Weights of a small GPT-style language model, trained from scratch on English Wikipedia.
Size: MLP 64 SwiGLU, vocabulary 1024.
Architecture: untied embeddings, shifted keys, gated attention, capped logits.
Training: a variant of Adam for these matrices, 5202 steps.
Each number is 500 + 40 x the weight over its row's rms, rounded and kept within 0 to 999. Layers, rows and columns count from 0. Numbers have three digits each. The size before them is the row's rms in percent of the matrix's.

# layer 5 attention value, 64x64, rms 0.154, rows 0-63, columns 0-63
098:623424480513450456438510531494494468501545557514503467554529488467539503473500469541482431447398477489513524511519530530500484504455544575498483511529465492523598470499500484495474456443507453
090:435501510514559492523562525527495503451497497532452458547529464498496479525482475461457476522557441537511405523534481533599482452526464511490519449518575462511503515522523587486553526417466562
101:448542474457497493518538508486496527578496507490532527458561604487522459472509507491507442488471527568508488481535442449565525497603474453443573487560537528501487521484505516407454546490514482
099:549516557468532480509515483480529511518474478436492559569454472500413529584530502513518507474482499528510475448477564475531557474501514489540427508565566478535395516568481519508451432480488472
090:470470508477497471476534483557468516470529561510547467466471495529506493494552465531573477566528480489553420518528513541613471485538453472547469516463589422489461522544506492511534566511464562
098:462540475466514407400571559509508482551508544502550459461458527477511527428507471443478529441466480489537463484529549459510513459467532492418490561504551513503545561487463529471511531456470457
092:520551521538512465494411481456467503467593444454434469493492539473461527521420526549487492517514515460520467498537527535407491475410499550539532514510458522504503416484488563484522543509529446
103:535482514467506491466518495477489523511573507542564559552469498509570516491473550539519448500474498493519439450447508483519499506526586544593457495549432549486541437435417469493544462512467458
089:477440540489520496471486495621479474493508451510480444458456513448482434538537478595510545459545514459526503490502485586532489526540469470495548471548529432507470508507529485531486446523539596
103:527500487481486576553485508535472538516474490485497417580536489560542522568438539461460480532443505491519452483536505479538503504544484575551507565464561607499529529466532457486464463548503523
092:536534484424540488530514483491530459463500516525451516511497584588533467436478539476435520575472536488533555465531421587502485540428538468494492514454499497579464489471523441507495481455498489
098:482450537535417456427550559512523495532491473513506521595482537554476455521437477507524466489533470544516463450568519475479478535434470557448471507510503524546448548454435474527519525559508553
088:484495469504477428433506493485516481498450471520500509547506489511494465479496516477511599549534472383539533544574533487522386461528519530520517471523547524489517474482421506502596511501552507
103:480525551495491469471511481496461521574511496469501538540532550512431540468459468532514502536432477474496481466470555523439526398478556502446499520424545417543476558527438456485460569477511478
109:460485513503455439479524512527478522453495439584502535501499484507496487531485546573484536500485499582453479559477415477507511572509382584533523526464527426490479467550494467485505512477518448
099:546478532506454472476470480444496505529457443484551496439454518487498507432474495560522521491486524559482501472495488425436535522474558492542588496532433572534497512477509455523464500554501375
098:424556481542486546503564464479524563570438553508513433496490457487440485494489534562552444492482457470536533515524470506495516529518541544510526451475532517451484459494513563516407566553470549
087:471469548561461518527449427545446527482449482448557417460441516543475540492523530469486453467507554426490467477536474516517495489481445394478542451494546428533463480468491481537497492458496496
107:486495453460428533456575477443525459519530518564525417426534501547520535546448424555457559506517522486510461475551479475501540510565492433518442524432513478500491522466469500454515538498537535
102:494505537487493462564481520486549485506476514595526509470525537508465481525525517436428516467547463486522564500520517483452439470444504471589507541586454503403572540526525514505430512490512456
091:466499409417486515485443495412508500495441508496501431551483444469557488557470489567446535533508454537488579538466481515495544450505487576479492440495454528509507505543429518488505457464514507
100:498479439541524447415537507455519469461522482423484535499461528514445504506506487439461479533557486507498469520572425433476575467492495453560496554581509488471534501462440476536545532480457542
109:509472496532500463569509494458487411448455490452543538562532452536475490484452569536492493499557532549486508511569524544515507536538519525544467485452495475477562499523615518521408470552489520
099:531471491515475502507508501488485434549518508504463416555486505505569533448504526559550460405553525542504505481539455484492452468522452492516473481576493568484486484430405504522479565571514456
119:453473528509524449436596526503457494437433484459505526405449431498554507531476479504507418558481508465532542468459463457425553534562545527473462497519484525505540503534509523468517492492454496
105:537502534531429574487386506487475504502510440522430551564523493555535500462438453445529582458513514493507502482560477500505508509516578542485520568511546481518521542526515562469547487543512486
104:464490466503508481585516490525501550531507489518468582461577474388501463523483478537479454448517468510525483492502456494504532512511446449504547447441543509490414609525493527500566503452479502
098:498521496478501440426458495464448494487501473472506533480460421558492513564496529460506495503513510505524491475560547586529504507435548572489468533584483499448473518411514506564425536495431529
093:489549545486477503483504510480522495528574407497529453480436546561506521423418509576510549481547555481477544465513443453486542446503520548538543516469453496475476499508587504478491525464433474
089:591511615526484470422431507527569467560473517433526504465450452541492559507497493469545491539458515485471490495476517473458485517494503467505489516575527471537533433503449527548523471572486478
107:493481543545541502527534446484507563459497529518512459609464520564589483478438501440596556541511448468524540475497492545495518492488537535506521531505476487515437534425522471486514479423510459
099:450541506550536520498487498476503525471476517537542550562492452507496511518514426457530414571501499525506465506413512545568474496543440485421478594561533487544490451485528540454507534483489441
106:536503425497538445430532483508520472573494494496432478442478453444576484441505515431454511463476434510514469463477474496447570462531502467491466500514520501496547511434451481446562530424505532
111:487511545496507487512563483639508489450488507525506378482552471479497533468526502535573475461417492518523477537462566458487484519507525535449535498534469528476426535496499464453532512462523532
108:473507550479488450427583503455499526480416460481455540580505467547454485543475446512479475532486509510492474537448519519488488531538543495437521530480490450463520478438584499436472511469417560
094:474502517465513401513441508497527546452482495501486522565508541522491503517409519463557586529480451493536450515492605485515477519528500527434451510539462541460441558514515442489449511436478491
104:456490574469472514470539557510529436556499582503537554497544505420513452434530449436494517499542457508494482538508504522489504474459498579485465560431509521463515423545457479567514503446513517
118:537503404475481564558494514511508543533533534436463500532488451420491466502477505398486549462504519521500461484491573566497542488515517506496575460444495455443487471480571502525469475438473551
102:466466508435458441498537489567466518517551495451529468454531500502543518503497498570476460473530502577537500528559470528539435518456453467493421476566549503493462534512597499453522576452517478
085:456537547500515454455529486518442522514523519488477545502511500465484498520578506453535611553541445504490498471571484518400496487451425488458514497467517504377518522488547470504528498462451501
105:523485543511543508442553477434558498513416498496480472513561451550433517573455482541511543492526528524468531503451462453500456517468466505491511503507429479462589496571549514515593453477469508
093:569471490570444515499561487520503537478427479421460465498454557546507423464504502508516529480449540524528521562451416521523510548489493495545452468511532530539517468510544534498533440408534480
096:551507538518530456512587572444523460511488375444504582430535585507518500481538444499471502459428532476495469474503565559511519523511489463470533479515502531533472511488486524461502453526483489
101:505481542508535465408584486553419513486488545460509502503455507414561524477503441499537526489536440523519487508531545534597509491470474493461509486472500518386483479509552423475504507510504530
083:500467587511531420510477528545470503508491542556504483581455514480418474480560513567533526526553449482498460485464584474448512467452518464520560570455515456445540526526490460545529512504476487
086:506482499578508578508516527486510542468435428527557539470443454514485526510469536397504478445509555402465449518538539476581546537535504520501533461487527546522523479532492442503476487503503451
090:509469416481491544466510532449563477471534516492465478505526487587508488533420520452457420408536543486472447532428536512528462522470487495575454498509499547596507479509445478480497516518483499
104:494531491457420525484511541573483549484423555485523560501552491479524515571477505461427528491414544526462509478519450441473561446455525507460410514526484539523452518471468510500566512531505492
097:487480568538492511485501500532456469533531533481491508451520512550458484642533498475482493456496497466503502525469414468597475515453407516528496486533466442509515486451510488556456482541580516
108:476532540511516518511431476604542477505520436402440558510462504509458526570522507525481553537523453479518575460469501471434510544523432492480488547523447498533434508492517567535465535498506478
111:477482491447593482518543525438484533517472534462560522603496585532496510544437507515575468539461449511525475490510540536563538502536522448495484533517526546532522489413452505532541462457500507
093:488561573514541521380482486534444542482537573464497535495531501459425520543550532508486509548488468555525498512536510445508505488415470497480530477446543455511483599556479512473472523492526522
112:513501485566455546528490495520504462564513533523523577388446503452467471440539550496456537472505528538506532475540480499491578453501492523448562535420474576469470542470485468459499522552529486
101:523498401529467512524535528479518490614555491444523485442561444480539487545493524564444465466533474581454485472475495552550579453560494482524489536550464457508471489489461478492515497532487503
102:416488583510516469490458465496486486482531484539472594505483480526448535462502536458500561514526525471482465502558464520508372501519490517509603470500520472493520502558531559508439516476495428
104:473474565496494636521485494425471511492520511491520421457564474449510530448507584481469528456572458462457486474579489480482498551532489489507519550472462509514491458476480505483474547450498558
100:490523526532459543504441524533500518547491446478502532495530538526372454544533531541525467537525527484502518463418537510534549539487566489469464528457487586488603533527513463478458493506563513
103:478512410518491462538527530509517512488496464485458475463535463523439460479515510452529511603526537548476486512507474519555594486418416504474552508446551531523454423547491505539487533496557482
102:565532529490465512469485495441477563429583543457481518515597520514572492419577388449466524475516516504489538461445461483513533456473484474472520485489509499543444525503470507465487497479482520
102:467464484477510532462497526517498493541519472543511532544463502577548483503586495482531512556522499485457449500540569458555487489465490480445508535431566502414444428437489572469531566476450495
093:572522466521532512545529526510526527449521534538515531457557538454500506440481474503446532403500521512446489477511457451455493499537492475591507478566481505564459456473418443509539570505549459
111:470501481485452423455530482487542492545487461528518515530511460479449482448518500439517359515537524481470527517491419487458570533521533494559510505498443534438447497482575466518483539444497456
106:510458541500526508578446510527515558485479508464463465535493557641417488489460515459535485491436497581484491534510533508536538501521492517546518567482498412507526495553482450559486508463493484
089:581466497501510451508526491446574477546501434464527479450495502523486498567537524500459468428513593448491473500451549513418543531526452490551469466547495514556519429492512446537546545476468494